Weights of a small GPT-style language model, trained from scratch on English Wikipedia.
Size: 13 layers, 4 heads of 32, MLP 320 SwiGLU, vocabulary 1592, 4.77M parameters.
Architecture: no position embeddings, no biases in attention or MLP, untied embeddings, normalized queries and keys, ALiBi, shifted keys, value embeddings, hashed n-gram embeddings, an embedding shortcut, skips across layers, capped logits.
Training: a variant of Muon for these matrices, 123M tokens, 7611 steps.
Each number is 200 + 40 x the weight over the matrix's rms, rounded and kept within 0 to 999. Layers, rows and columns count from 0.

# layer 4 MLP up, 320x128, rms 0.234, rows 55-109, columns 0-127
246,221,196,157,224,166,213,137,266,207,235,271,209,199,184,205,203,175,106,173,117,221,205,214,213,179,265,231,269,229,150,232,195,226,246,159,154,209,251,174,151,134,243,229,230,215,219,229,197,173,228,160,241,207,212,214,189,181,255,234,187,162,172,203,181,193,206,203,218,163,146,230,167,199,223,165,164,225,202,238,205,127,178,165,264,161,168,157,198,228,224,82,205,239,231,224,170,238,142,144,214,201,173,200,198,181,215,207,211,169,185,168,203,216,220,119,190,132,283,237,155,154,222,211,129,247,237,158
213,122,164,242,153,240,202,140,251,270,226,236,123,184,255,256,191,246,178,235,222,181,185,189,217,230,146,216,187,210,163,180,238,215,161,222,241,188,214,222,145,180,193,192,207,124,209,154,171,244,165,131,255,163,188,210,201,169,149,220,189,209,186,159,148,246,305,217,186,246,160,189,180,178,208,156,135,197,213,200,186,182,136,249,224,180,131,206,210,193,260,121,167,195,213,183,239,231,262,210,284,176,223,177,177,208,237,219,179,179,252,214,170,238,193,206,179,152,194,245,128,239,206,191,245,184,264,119
263,245,198,202,187,196,240,202,178,155,157,114,174,258,209,217,254,214,179,213,178,168,210,170,216,176,202,187,187,206,151,239,242,223,149,255,222,290,147,206,291,227,123,236,125,206,209,181,253,133,237,249,147,193,209,203,179,235,130,190,178,208,158,174,183,160,226,187,190,203,335,234,189,207,195,250,239,190,202,213,205,175,186,220,202,200,187,180,203,235,197,233,124,120,207,179,151,205,129,107,194,216,173,202,185,245,184,108,219,208,114,185,256,257,132,194,161,190,228,222,120,264,225,187,155,152,207,141
259,220,188,209,181,256,198,206,170,151,152,170,168,197,229,172,227,159,236,213,226,200,203,198,161,267,173,225,165,290,168,172,207,208,208,274,148,199,213,233,161,212,199,185,184,171,213,224,234,206,213,218,205,241,191,192,229,170,235,211,201,220,165,234,171,237,213,180,214,216,196,166,274,164,157,179,220,234,221,200,218,221,213,154,209,167,155,159,142,193,173,207,223,164,261,186,182,132,211,154,164,179,215,197,233,166,202,201,105,189,209,163,168,193,229,111,162,247,159,218,199,193,183,119,193,233,177,194
111,121,205,168,201,207,212,217,202,213,192,211,242,260,107,145,240,257,217,194,120,185,187,246,201,207,212,186,188,213,178,152,182,153,273,301,169,173,232,188,150,153,139,193,136,194,224,246,201,218,230,200,176,307,185,210,165,246,174,243,222,189,181,197,200,165,253,110,136,205,232,130,191,227,159,261,287,169,206,240,176,252,186,258,192,182,233,222,290,180,179,180,182,195,148,145,194,284,218,191,152,238,194,265,170,221,207,190,151,128,144,219,275,209,289,192,191,177,141,222,168,249,193,208,203,232,149,172
254,199,223,132,153,194,198,164,242,297,155,206,180,260,186,201,198,144,200,205,206,204,186,186,180,236,124,189,136,279,189,158,160,168,171,179,137,204,243,223,248,174,153,219,249,198,184,156,169,239,157,241,218,181,163,133,177,144,106,175,160,191,262,145,128,168,212,223,215,125,219,246,141,188,187,233,189,254,184,198,181,204,185,186,199,202,183,171,154,277,198,227,202,200,206,230,239,203,188,240,241,180,210,265,159,227,210,209,220,178,241,222,140,202,157,204,280,182,197,256,190,195,107,232,312,244,202,134
217,181,155,198,204,194,139,203,225,251,140,290,158,200,142,210,232,190,211,166,211,240,161,205,196,198,206,135,127,151,248,215,273,235,174,237,128,188,172,204,180,169,153,193,196,238,201,191,199,221,203,255,197,235,260,186,175,260,115,225,204,152,142,207,237,167,221,116,249,103,268,186,189,165,215,147,236,205,226,166,270,164,207,180,293,250,245,206,207,230,177,203,213,182,197,192,205,213,184,242,267,198,170,221,148,185,204,248,214,186,218,215,154,205,223,215,196,247,198,182,252,153,233,266,204,224,205,270
192,195,224,224,253,204,221,226,145,207,205,210,285,199,213,155,211,190,203,221,202,172,174,141,278,280,246,189,275,154,195,182,235,178,168,204,222,248,208,211,228,252,188,184,274,107,189,220,231,175,158,183,199,185,208,186,185,117,182,169,166,200,157,181,215,195,195,245,197,248,260,227,213,193,205,183,158,259,264,245,303,139,119,191,191,272,125,280,149,235,140,245,243,216,235,215,258,292,173,228,213,194,248,192,203,246,179,198,181,205,186,180,262,167,201,175,249,186,243,183,217,188,184,174,192,240,199,212
166,197,149,239,283,193,268,288,200,235,147,229,208,181,169,217,202,177,154,216,249,135,185,179,165,179,210,298,174,261,220,151,164,154,204,217,203,142,180,224,177,170,191,201,226,142,146,277,231,181,143,186,219,254,215,195,215,206,187,211,185,127,171,227,265,217,211,154,151,263,173,202,172,244,130,197,212,190,195,210,202,164,165,176,145,238,226,181,165,186,213,172,241,181,133,176,173,163,227,168,129,190,165,194,220,167,213,175,203,208,223,172,179,185,191,223,202,145,235,201,188,218,170,190,175,206,248,207
222,151,157,171,167,227,163,176,197,169,157,192,240,219,157,167,267,196,245,220,199,180,188,230,205,215,116,140,141,221,195,151,203,256,202,165,198,130,221,228,161,179,242,196,215,175,203,187,233,228,134,197,178,177,255,145,178,179,187,214,222,265,211,171,205,188,183,222,279,218,180,175,217,199,143,242,223,275,211,156,188,203,129,186,228,203,131,223,144,225,207,147,252,173,257,214,210,163,176,226,171,138,223,180,258,185,260,132,246,167,250,205,211,255,289,236,159,235,171,206,263,187,130,197,193,179,198,234
262,211,204,307,199,199,188,274,152,220,223,134,175,229,220,209,244,241,148,221,215,191,162,198,208,215,163,229,128,201,182,276,184,250,141,177,286,187,168,208,211,217,120,266,200,207,251,202,177,184,176,240,170,163,172,188,204,205,253,133,253,202,96,213,270,194,243,189,223,187,212,207,120,230,229,155,190,180,173,152,236,245,126,189,175,176,143,192,50,231,177,226,205,137,164,222,158,195,195,199,169,177,135,113,167,108,247,190,245,149,177,185,287,207,263,178,162,189,142,221,228,225,203,217,203,149,202,184
117,216,194,230,170,206,202,188,247,138,199,139,213,188,242,180,177,255,143,288,199,185,210,185,233,182,233,173,186,168,234,257,134,202,275,161,188,195,183,182,213,225,181,223,166,200,200,238,134,211,187,263,138,219,192,242,237,240,143,207,155,230,214,195,241,306,163,228,256,151,164,290,225,219,177,203,161,204,232,159,136,239,43,188,263,154,145,224,220,232,163,212,229,185,271,192,194,213,237,158,201,126,214,168,171,187,242,185,217,195,235,220,201,239,203,243,184,159,212,242,243,180,257,209,147,218,192,254
154,193,205,223,142,180,238,198,197,223,225,228,241,240,186,214,233,196,224,173,311,268,132,111,198,199,214,191,182,222,267,108,220,131,190,197,207,253,85,242,188,195,226,183,267,122,216,198,227,267,184,200,251,156,166,286,182,192,207,210,141,173,201,243,181,229,207,213,234,244,234,109,247,293,143,193,159,218,186,208,255,195,265,241,154,145,234,185,228,243,154,202,165,193,320,196,249,248,207,196,185,199,283,120,226,202,171,212,185,200,124,198,279,182,155,220,271,160,185,143,231,157,214,204,227,193,240,209
214,202,236,141,167,260,222,233,227,176,190,210,198,209,197,144,221,184,220,186,202,194,208,197,196,204,229,263,199,183,190,206,185,177,248,136,232,230,264,269,301,179,210,199,192,164,184,134,200,172,232,162,193,231,198,250,192,237,133,218,231,204,137,132,189,209,200,224,264,216,189,237,241,128,161,228,188,221,231,190,206,191,290,204,196,191,115,180,174,230,176,208,163,180,222,187,217,216,227,202,230,174,162,215,223,230,177,234,151,213,222,223,189,175,228,217,239,190,147,291,173,231,174,264,220,216,186,152
247,200,137,201,215,160,191,142,243,251,166,151,188,224,166,234,150,228,184,162,220,185,210,229,198,212,230,246,192,201,225,215,189,226,223,177,176,212,228,189,262,261,221,232,217,170,266,136,138,305,188,246,200,181,166,208,241,228,250,245,235,222,207,201,231,131,258,272,182,242,221,223,189,218,221,295,270,205,182,167,191,266,164,252,224,255,193,245,217,143,236,262,169,170,138,212,172,162,238,251,149,159,222,213,191,148,263,170,259,226,212,188,243,151,158,177,172,217,254,176,212,202,219,212,222,263,194,223
177,170,171,236,239,137,164,204,212,201,211,188,223,156,193,210,204,184,191,62,213,109,191,207,255,223,173,243,237,201,238,257,204,119,148,127,182,219,252,242,203,213,145,125,185,281,198,149,192,189,184,217,207,184,204,293,253,169,170,184,192,183,284,203,215,235,168,247,162,211,172,232,167,222,163,156,97,229,240,177,216,198,220,191,184,221,227,129,241,171,227,223,212,146,213,149,145,242,255,208,301,159,204,176,207,184,147,156,175,231,172,190,137,160,204,178,131,178,256,163,139,220,180,177,180,182,204,245
259,126,241,245,245,204,163,194,221,228,173,141,202,146,158,226,272,183,139,183,231,204,136,130,165,181,213,214,193,169,187,188,124,274,242,140,201,171,191,191,150,154,144,197,139,199,198,153,189,167,212,202,235,157,242,198,155,248,171,236,216,141,187,192,175,192,181,203,214,165,222,173,180,277,169,250,237,209,156,274,249,182,114,263,236,140,171,261,225,189,272,176,201,225,202,177,234,241,251,185,182,231,260,223,220,180,155,238,168,218,249,193,262,174,198,246,231,247,205,131,226,202,210,223,196,218,245,193
204,223,238,223,232,180,248,201,203,226,187,254,238,187,244,269,139,167,184,169,128,193,179,148,178,166,291,200,260,183,189,152,180,195,109,217,220,221,240,194,175,218,230,190,237,224,159,259,208,211,224,205,188,300,158,208,184,241,209,204,122,216,239,238,157,292,183,224,234,221,215,236,178,243,225,254,266,104,171,206,187,224,177,311,176,210,185,131,223,188,178,260,212,190,230,249,201,202,223,176,184,177,237,220,169,276,294,183,248,249,212,196,188,197,176,232,230,236,170,232,209,268,169,135,194,250,254,123
206,252,156,257,193,231,258,188,278,245,193,211,171,244,197,225,167,171,230,239,193,205,149,243,221,176,276,246,152,194,112,247,219,199,143,232,174,228,147,84,202,209,144,158,198,216,214,228,202,239,172,222,279,157,200,200,183,240,205,137,151,198,155,261,185,116,177,204,303,285,131,173,188,184,218,263,146,248,237,193,128,120,137,223,145,214,243,205,165,223,122,260,266,255,164,208,185,227,167,225,179,228,206,148,175,157,198,261,206,187,212,128,244,178,226,176,151,235,194,150,194,234,227,270,172,124,204,179
291,199,222,219,271,143,247,144,159,188,158,141,229,182,178,158,180,250,152,146,188,210,151,122,185,195,138,235,269,209,165,163,163,190,148,243,131,215,212,222,180,248,272,117,174,199,202,197,199,189,219,240,184,236,183,251,238,270,222,103,233,257,257,231,188,277,163,193,191,210,162,190,220,230,153,160,211,199,186,256,183,280,271,275,203,194,208,275,271,155,176,167,168,215,267,220,178,182,215,205,163,174,205,203,227,208,166,163,205,204,192,151,191,198,177,195,245,215,216,225,207,189,210,221,227,247,216,220
204,177,211,173,253,221,239,217,217,203,185,180,216,172,184,244,181,120,257,156,221,216,223,137,154,186,217,167,212,233,201,199,224,221,215,235,178,201,194,226,187,175,224,151,183,203,199,151,273,211,148,211,211,183,207,199,185,167,223,210,197,282,144,219,234,190,173,173,190,259,199,198,142,187,227,209,183,188,226,228,178,174,176,224,196,196,221,169,245,218,210,178,248,201,195,201,233,146,155,231,182,271,189,178,224,208,200,231,180,241,265,266,234,187,170,225,179,232,221,154,210,243,231,218,149,238,220,191
160,174,242,256,169,185,175,217,156,236,180,82,199,163,160,294,141,204,168,248,174,260,174,160,227,83,211,226,184,216,237,229,170,267,208,227,223,258,206,227,198,201,124,193,287,234,153,192,172,191,219,211,185,105,167,123,173,216,247,246,196,201,204,219,248,180,140,198,171,160,228,212,180,190,231,216,141,254,77,233,179,123,149,254,223,192,138,225,261,185,219,246,173,257,249,217,213,242,224,183,226,263,186,219,234,214,201,216,181,239,193,241,231,183,249,90,105,167,184,232,156,256,266,236,196,255,268,113
161,131,238,254,211,208,191,162,165,251,169,147,238,269,206,176,127,137,130,144,275,246,200,181,185,154,249,203,140,221,175,127,211,164,140,191,207,208,197,218,162,175,233,160,112,94,277,202,207,129,194,205,242,158,162,170,266,134,251,246,150,162,221,203,239,260,220,149,181,253,63,239,154,272,164,203,156,222,176,165,192,259,263,204,260,178,170,175,269,200,218,227,179,223,208,252,139,277,143,210,241,181,180,245,285,252,230,153,148,83,190,157,184,208,123,253,206,103,233,239,190,214,189,222,150,234,278,196
256,254,287,168,257,136,209,275,171,156,246,161,156,256,132,220,193,223,262,179,235,194,246,215,261,168,251,154,168,231,253,233,330,175,232,229,188,226,245,209,166,195,136,141,250,213,187,237,195,161,174,204,235,210,232,203,163,206,210,202,184,229,128,254,221,137,242,248,110,218,217,195,281,177,181,104,222,118,250,211,224,175,152,159,243,223,209,207,80,188,255,118,215,179,172,160,190,220,207,243,259,277,157,245,121,272,195,265,139,252,259,232,213,232,178,188,280,197,191,285,128,260,186,147,202,200,218,206
189,283,255,190,156,187,228,180,199,227,192,259,267,208,134,257,168,185,134,184,189,235,210,188,186,217,137,226,170,207,151,193,203,264,173,147,175,133,135,244,222,256,165,144,89,150,190,196,176,139,148,171,194,259,173,233,194,210,227,150,195,190,248,193,192,227,256,120,231,218,250,193,172,175,199,187,139,230,227,179,111,244,224,238,189,176,237,198,184,203,244,217,181,179,199,246,168,130,115,187,164,148,204,207,184,197,227,195,229,160,181,135,202,197,200,240,182,206,192,175,158,169,194,179,131,192,198,156
175,160,198,192,190,198,235,149,258,176,198,178,208,194,178,203,190,177,175,208,222,231,175,225,174,169,245,258,168,229,246,152,217,287,203,168,215,181,156,218,155,228,133,183,197,206,295,235,223,264,166,234,203,242,175,191,230,263,245,195,238,144,204,294,277,230,147,166,187,222,218,170,177,179,137,177,187,167,197,279,262,250,172,259,182,238,192,271,212,258,188,257,237,267,238,245,210,124,202,210,196,214,238,148,266,169,167,263,188,129,178,177,193,164,145,160,115,235,188,164,182,194,225,201,223,190,227,151
144,227,185,213,239,187,264,217,214,208,210,197,261,107,237,153,284,215,177,284,160,134,171,222,182,208,276,141,201,228,207,219,182,129,136,163,201,248,223,227,125,195,65,211,149,229,169,201,134,189,174,226,234,223,155,142,77,167,227,202,227,144,234,155,240,165,215,194,272,336,249,127,179,92,205,243,169,189,216,194,179,200,151,149,191,174,221,233,171,188,173,201,253,197,176,183,238,243,169,127,228,230,235,233,233,217,152,137,227,256,152,181,225,163,182,245,139,211,144,257,145,218,199,122,238,231,177,103
170,235,229,241,163,224,228,200,202,182,277,161,171,225,184,198,142,208,207,210,241,163,164,183,206,235,303,156,204,195,155,209,256,182,216,193,182,189,207,251,187,207,191,235,208,157,196,182,182,226,171,256,239,233,184,153,258,239,185,202,273,111,232,181,203,207,217,234,274,174,153,200,226,209,100,222,217,189,237,173,231,190,128,186,224,233,158,192,189,148,195,224,193,191,220,202,298,199,297,273,207,246,226,226,207,222,194,141,174,160,181,172,125,175,284,271,204,209,197,242,118,276,183,100,185,211,201,195
184,217,217,214,170,201,156,110,219,213,143,229,162,245,176,221,211,175,244,217,194,221,178,186,238,291,207,246,189,181,236,221,249,157,205,290,225,193,210,191,143,281,223,128,189,170,257,230,206,196,200,255,186,220,191,189,230,236,172,159,183,199,202,240,221,250,235,184,254,187,166,198,240,263,223,232,211,200,168,243,210,208,213,138,168,247,166,236,178,160,205,228,217,252,182,155,188,172,217,195,248,156,197,215,145,178,211,113,234,218,218,194,202,195,247,205,183,217,152,205,195,170,198,211,156,164,201,147
230,189,178,162,269,171,157,221,240,154,178,196,270,231,206,87,142,233,283,210,183,219,187,179,159,216,207,118,208,203,272,230,261,243,175,215,201,181,196,234,163,232,278,310,207,194,237,207,254,193,181,263,248,224,172,174,192,181,174,101,228,197,114,194,193,221,209,227,266,181,281,190,195,202,229,235,280,182,196,215,190,248,197,209,149,211,166,210,194,103,182,185,191,258,170,283,224,164,208,216,270,220,161,227,217,174,219,214,157,122,276,228,188,185,101,135,225,288,183,218,225,90,261,253,194,247,228,224
207,204,180,126,179,243,245,255,209,218,134,218,155,231,216,173,209,230,141,203,254,159,195,177,194,157,132,228,179,183,115,200,177,219,177,186,232,240,207,183,193,167,258,219,177,128,233,198,207,261,140,152,182,217,170,171,173,204,314,242,215,202,168,212,253,223,193,185,262,246,192,181,228,171,191,259,139,261,258,175,232,244,229,168,118,170,239,128,205,253,292,129,180,185,217,207,168,206,274,246,208,188,114,162,210,235,195,155,191,231,199,218,192,144,197,164,236,302,206,304,307,107,202,134,185,208,100,235
210,251,188,181,176,298,201,238,188,183,217,233,239,142,199,237,133,197,261,227,149,179,209,163,143,252,143,218,140,212,203,180,71,205,134,246,192,150,179,203,200,112,247,244,219,256,236,205,241,184,255,179,146,213,196,186,210,128,277,182,222,251,169,158,122,217,173,239,173,286,261,190,129,225,206,227,135,158,271,193,155,227,208,132,173,173,242,288,138,161,239,189,194,196,214,212,170,205,168,165,216,117,172,217,259,203,256,208,176,234,212,206,222,244,125,261,228,187,141,151,160,212,218,93,112,211,273,177
163,264,199,183,171,219,216,183,135,180,223,189,129,171,269,246,218,244,193,110,150,228,246,140,290,209,281,248,220,245,213,180,240,247,154,186,219,196,253,205,200,152,211,246,189,228,243,220,212,135,280,162,177,133,199,148,219,199,202,246,174,220,157,208,236,249,163,190,186,234,220,263,233,235,229,235,171,216,164,234,267,181,177,185,223,177,237,206,157,222,182,188,155,122,206,205,247,202,172,205,192,230,234,237,268,156,161,200,310,233,193,122,280,186,203,273,176,286,223,150,173,180,141,174,155,223,196,108
168,204,152,128,196,206,142,190,190,168,180,134,253,149,214,203,177,275,327,278,227,181,259,200,181,204,244,289,263,250,201,165,196,264,176,213,254,203,164,227,181,120,248,167,202,160,286,154,224,196,178,167,230,232,204,138,202,196,228,214,224,199,257,161,144,257,179,223,243,192,146,178,191,184,202,267,243,163,138,146,250,244,129,200,144,286,228,179,138,202,157,121,158,165,235,207,204,166,217,215,176,216,208,113,227,199,182,174,258,214,140,213,126,132,210,155,178,178,248,178,239,197,123,177,203,178,146,198
252,192,187,259,246,208,250,240,132,211,229,187,148,189,239,227,76,192,158,238,170,195,144,199,259,213,174,188,144,233,192,205,205,224,235,155,135,214,199,195,257,155,257,200,163,194,250,161,270,263,264,241,65,226,267,245,193,278,293,157,182,137,212,247,211,181,173,213,173,263,200,283,159,223,178,212,203,181,169,207,175,156,217,183,158,176,208,126,180,173,223,192,205,154,154,164,198,248,192,269,166,209,144,261,171,195,172,158,168,245,211,243,247,132,223,221,150,243,320,107,156,152,254,147,228,256,231,259
175,171,206,190,234,184,264,178,151,209,303,202,232,275,163,136,236,237,182,235,167,206,232,142,163,114,134,165,262,285,115,213,204,213,175,157,212,133,213,302,187,227,214,232,205,255,211,223,126,214,165,185,178,228,217,191,201,192,141,285,196,209,261,217,222,178,184,183,180,240,183,234,195,192,184,188,184,173,138,240,167,196,214,138,141,226,140,224,167,166,140,227,156,138,183,207,261,150,183,210,223,234,131,182,220,208,179,187,206,221,192,169,186,229,208,218,185,259,166,199,227,231,235,235,185,212,173,228
161,143,218,164,204,171,209,239,235,255,179,233,156,152,213,170,226,228,276,192,190,219,207,276,218,130,239,215,200,290,167,188,149,240,197,220,203,234,191,254,210,195,213,185,281,170,262,234,161,230,95,127,259,213,144,253,216,218,214,165,207,274,184,113,267,240,193,193,175,188,233,180,127,229,249,180,222,271,205,183,213,215,162,173,223,226,298,237,161,221,210,208,206,222,247,203,183,283,162,192,221,211,202,204,159,221,195,165,321,148,183,152,227,215,159,208,281,210,246,153,155,188,140,202,227,176,198,172
158,230,233,216,215,101,158,128,185,285,160,239,162,231,183,206,218,124,180,217,167,233,233,154,204,152,207,196,243,232,203,195,140,215,263,194,205,188,202,188,206,142,154,234,163,282,212,192,172,179,225,204,255,193,246,209,174,231,224,230,242,166,268,191,175,192,146,198,255,202,194,163,228,235,210,212,192,192,175,196,177,153,201,192,182,237,243,192,124,213,236,181,131,151,187,258,203,188,181,139,168,209,162,116,170,200,250,184,240,79,226,252,249,137,184,241,255,225,183,229,240,168,147,176,188,234,107,216
200,214,240,165,158,213,209,212,218,217,252,251,141,186,160,196,123,182,164,229,233,179,156,240,209,167,179,197,224,177,215,169,232,168,197,245,203,195,180,168,198,164,207,176,110,177,221,198,233,220,202,236,189,179,157,224,150,181,250,179,215,157,170,189,129,233,170,233,243,172,137,161,179,151,239,169,245,157,220,221,128,177,180,191,192,230,170,249,230,184,140,176,149,239,183,235,210,191,279,223,204,205,189,278,203,176,196,208,165,146,232,181,195,190,270,209,219,142,220,202,194,186,159,239,215,209,221,192
186,152,200,221,201,179,285,203,122,205,200,145,222,105,188,274,216,240,242,253,256,151,275,153,211,283,171,142,215,207,255,197,169,149,171,130,188,128,238,198,187,218,206,211,195,175,247,264,169,213,124,116,213,174,198,198,130,224,169,155,146,215,213,207,187,217,155,152,151,211,153,318,181,202,200,278,186,211,283,247,163,171,165,176,218,167,186,204,209,235,246,221,182,254,202,159,201,196,208,169,211,206,252,182,146,146,138,186,160,287,221,259,225,130,200,197,219,115,220,113,159,254,200,226,149,226,220,154
156,186,274,198,200,175,304,284,186,142,241,163,175,187,258,165,220,270,207,187,255,182,244,218,257,149,179,226,177,184,205,193,262,162,162,232,230,195,218,230,188,186,182,227,261,201,184,235,172,214,229,221,251,187,243,159,254,184,137,160,239,196,230,180,167,132,183,304,246,226,182,179,172,195,181,249,162,232,135,200,154,205,213,225,274,246,217,159,162,171,217,214,196,223,220,225,230,293,227,272,188,140,216,258,276,195,224,190,252,223,185,197,215,187,207,187,229,195,276,220,175,245,204,216,218,226,240,206
201,242,177,184,194,220,207,236,140,170,259,189,202,175,222,212,204,124,186,226,191,234,252,169,263,203,241,180,241,186,239,252,165,198,133,201,271,209,180,230,231,192,185,156,210,193,222,253,257,222,178,184,264,231,209,225,241,174,158,227,249,187,199,152,116,175,181,134,97,142,155,136,163,174,195,220,255,187,187,210,142,200,135,142,143,210,143,256,246,156,251,212,191,215,234,202,170,251,203,234,159,168,208,129,169,199,189,237,225,285,257,166,249,182,217,162,227,164,144,196,213,183,135,184,185,226,157,218
230,220,216,167,197,226,195,231,145,149,217,238,181,227,242,244,214,211,161,149,191,250,181,221,144,237,212,166,125,187,285,227,216,212,140,265,158,242,175,172,218,253,288,210,295,266,241,313,211,159,213,204,216,152,235,170,264,163,243,188,197,240,219,198,190,124,144,188,211,199,224,184,190,232,240,212,198,187,182,179,180,196,285,198,224,287,198,223,129,200,207,206,176,200,200,231,213,152,176,252,170,290,156,128,237,239,206,139,223,225,216,210,232,191,158,291,219,222,252,108,237,216,150,173,184,162,195,232
201,211,172,228,180,218,182,201,113,180,226,134,220,238,211,235,152,205,253,157,142,168,269,221,202,235,137,240,200,183,258,242,238,238,195,188,183,183,128,150,218,212,238,223,258,234,215,200,227,218,195,193,212,184,204,100,185,153,205,203,177,175,241,171,207,187,333,194,126,153,191,122,188,186,220,201,198,175,239,206,129,141,162,184,148,86,202,225,243,249,194,169,200,98,244,148,227,227,235,198,162,166,213,185,205,166,276,207,177,139,255,210,210,207,181,216,160,218,244,294,193,245,170,267,170,232,130,180
263,216,240,222,204,214,255,222,236,151,219,207,185,223,215,207,194,195,10,170,202,221,146,187,255,261,272,164,158,244,140,135,190,200,202,124,218,220,238,217,162,223,157,255,155,159,154,230,215,148,166,216,187,236,150,220,221,205,216,200,162,152,208,262,246,232,176,216,202,204,185,232,150,164,181,214,246,233,168,164,244,181,229,326,234,262,175,148,217,163,188,224,249,179,136,184,216,189,199,257,199,193,190,223,93,158,223,238,265,226,131,223,162,221,228,233,218,253,177,195,223,205,151,129,177,213,186,246
169,160,195,174,183,249,206,202,250,178,189,250,196,129,199,176,202,204,135,150,243,250,247,163,175,178,203,234,186,175,264,128,222,133,224,287,179,173,235,154,215,196,153,225,165,252,215,152,176,174,209,220,159,186,231,192,200,249,203,141,145,239,203,150,200,230,205,196,219,273,192,157,258,232,172,202,249,209,284,170,191,167,181,178,195,189,209,202,130,191,147,228,217,195,162,152,260,192,154,177,173,181,217,261,264,167,184,209,254,227,156,133,45,196,224,156,231,142,241,221,193,210,215,178,154,238,269,195
174,183,255,211,247,213,213,215,199,205,205,169,235,128,181,206,190,236,190,188,146,185,256,135,178,143,183,177,180,242,223,253,210,145,168,133,189,145,228,177,173,220,210,234,222,217,251,235,128,260,187,174,250,195,170,192,138,269,214,196,205,205,240,191,193,223,226,173,225,301,247,216,222,233,222,145,196,169,198,234,219,171,143,204,139,193,220,155,150,257,175,142,230,193,174,235,229,159,192,166,196,191,140,192,186,271,218,220,204,222,154,186,245,175,172,149,146,146,207,208,274,177,190,230,195,215,255,289
186,170,203,165,210,253,141,137,185,199,179,242,142,232,179,173,200,198,149,148,193,178,191,198,209,154,156,188,187,188,199,228,180,137,210,153,216,101,184,181,211,135,208,200,176,222,325,171,186,212,120,278,112,161,201,115,194,247,130,166,167,293,180,144,239,166,240,202,225,177,152,255,189,154,194,197,179,194,166,267,220,209,146,192,180,156,170,154,167,143,141,157,226,235,261,151,209,179,261,188,179,136,158,193,206,178,199,144,214,130,158,192,158,239,216,148,145,179,199,221,163,192,164,203,201,164,147,157
289,221,200,154,198,159,287,262,288,256,217,160,208,228,207,274,192,213,225,175,174,220,243,265,258,160,207,164,211,168,212,252,185,189,191,178,209,169,206,203,259,225,160,246,153,256,239,246,233,141,194,182,170,146,174,166,158,228,160,267,171,155,195,137,217,173,197,229,212,209,163,217,126,233,215,178,241,188,196,116,286,148,231,184,220,230,180,197,187,139,198,165,154,253,185,219,233,189,228,209,200,214,179,263,279,213,240,239,263,268,221,176,213,230,212,238,170,192,191,253,205,167,203,219,183,243,165,220
238,184,176,260,228,217,235,275,217,236,282,240,182,230,211,184,200,250,296,232,207,233,180,238,229,259,245,183,264,213,211,167,232,194,188,236,216,197,147,183,154,210,181,199,229,220,211,202,185,243,169,223,180,256,164,112,216,225,210,207,157,127,193,204,207,226,218,188,160,222,194,119,245,237,200,126,213,206,236,219,213,225,254,209,210,243,173,124,225,132,145,215,209,190,260,161,206,237,219,194,166,198,182,188,230,189,282,232,193,199,268,193,187,210,197,279,193,191,240,163,158,211,202,200,213,108,172,173
162,222,214,177,208,201,235,227,176,191,211,234,185,136,146,182,267,209,218,179,263,190,214,174,177,213,180,155,175,150,202,297,223,135,138,171,152,256,125,212,169,243,230,172,208,167,144,119,215,180,188,159,154,272,192,167,207,182,204,282,249,242,217,195,217,205,258,293,233,289,191,197,250,153,227,137,142,161,251,184,212,216,179,122,199,139,223,166,222,96,211,175,202,110,106,129,91,188,159,246,241,217,184,216,272,177,192,204,202,237,310,242,179,162,271,155,189,230,172,216,245,254,168,343,276,189,203,228
176,243,223,160,127,229,177,240,124,263,203,148,160,225,201,196,188,225,191,255,250,247,143,192,202,217,199,160,207,208,186,178,159,119,177,217,145,175,209,158,175,188,172,186,215,206,235,133,210,297,202,205,228,183,175,209,144,226,193,228,167,180,156,101,188,205,275,141,224,264,320,203,275,250,164,148,176,253,153,277,182,198,152,218,144,159,180,169,224,131,162,261,243,197,162,174,169,264,187,180,145,238,209,135,201,221,218,122,85,185,183,198,158,189,161,169,227,133,155,210,175,221,168,263,178,208,202,254
189,201,263,196,163,240,232,176,181,253,238,182,170,162,194,212,197,159,178,244,132,151,255,200,104,177,230,199,194,185,237,263,169,212,209,187,189,200,196,179,206,181,226,206,185,220,113,162,204,215,117,247,242,232,202,155,190,204,223,205,204,134,199,205,232,230,205,233,158,156,133,162,204,228,223,249,260,172,164,164,236,203,193,210,224,170,183,263,228,280,183,146,136,210,176,218,226,192,185,252,230,205,271,215,229,158,155,206,236,194,174,177,353,248,206,190,209,131,211,207,203,195,141,241,254,166,182,239
164,219,134,211,191,201,231,188,100,241,207,208,189,252,190,220,230,213,215,181,185,158,133,282,219,210,212,126,185,233,223,210,215,229,168,198,174,158,212,141,160,222,198,150,147,212,150,164,172,214,136,103,195,162,166,242,199,165,214,207,234,214,210,180,222,179,253,204,168,185,177,199,84,229,269,194,151,299,202,228,153,226,205,152,247,205,238,181,178,149,178,173,250,225,180,230,219,200,264,194,230,205,159,217,82,229,164,231,196,260,250,185,230,183,209,288,145,215,114,224,173,209,197,179,174,155,137,273
221,202,154,131,194,282,234,223,171,290,186,254,188,195,180,198,228,224,194,216,269,214,194,218,165,267,204,208,243,139,143,166,140,164,134,199,208,237,172,211,185,201,283,124,199,199,238,230,189,186,192,270,142,200,228,237,238,252,177,205,140,179,214,168,172,212,223,181,213,152,134,254,205,220,213,276,216,198,189,229,356,174,203,267,242,162,301,182,189,183,219,278,210,222,179,224,210,130,185,227,182,209,218,242,198,134,206,145,220,208,237,159,223,94,128,195,229,156,222,186,178,226,135,232,163,182,245,209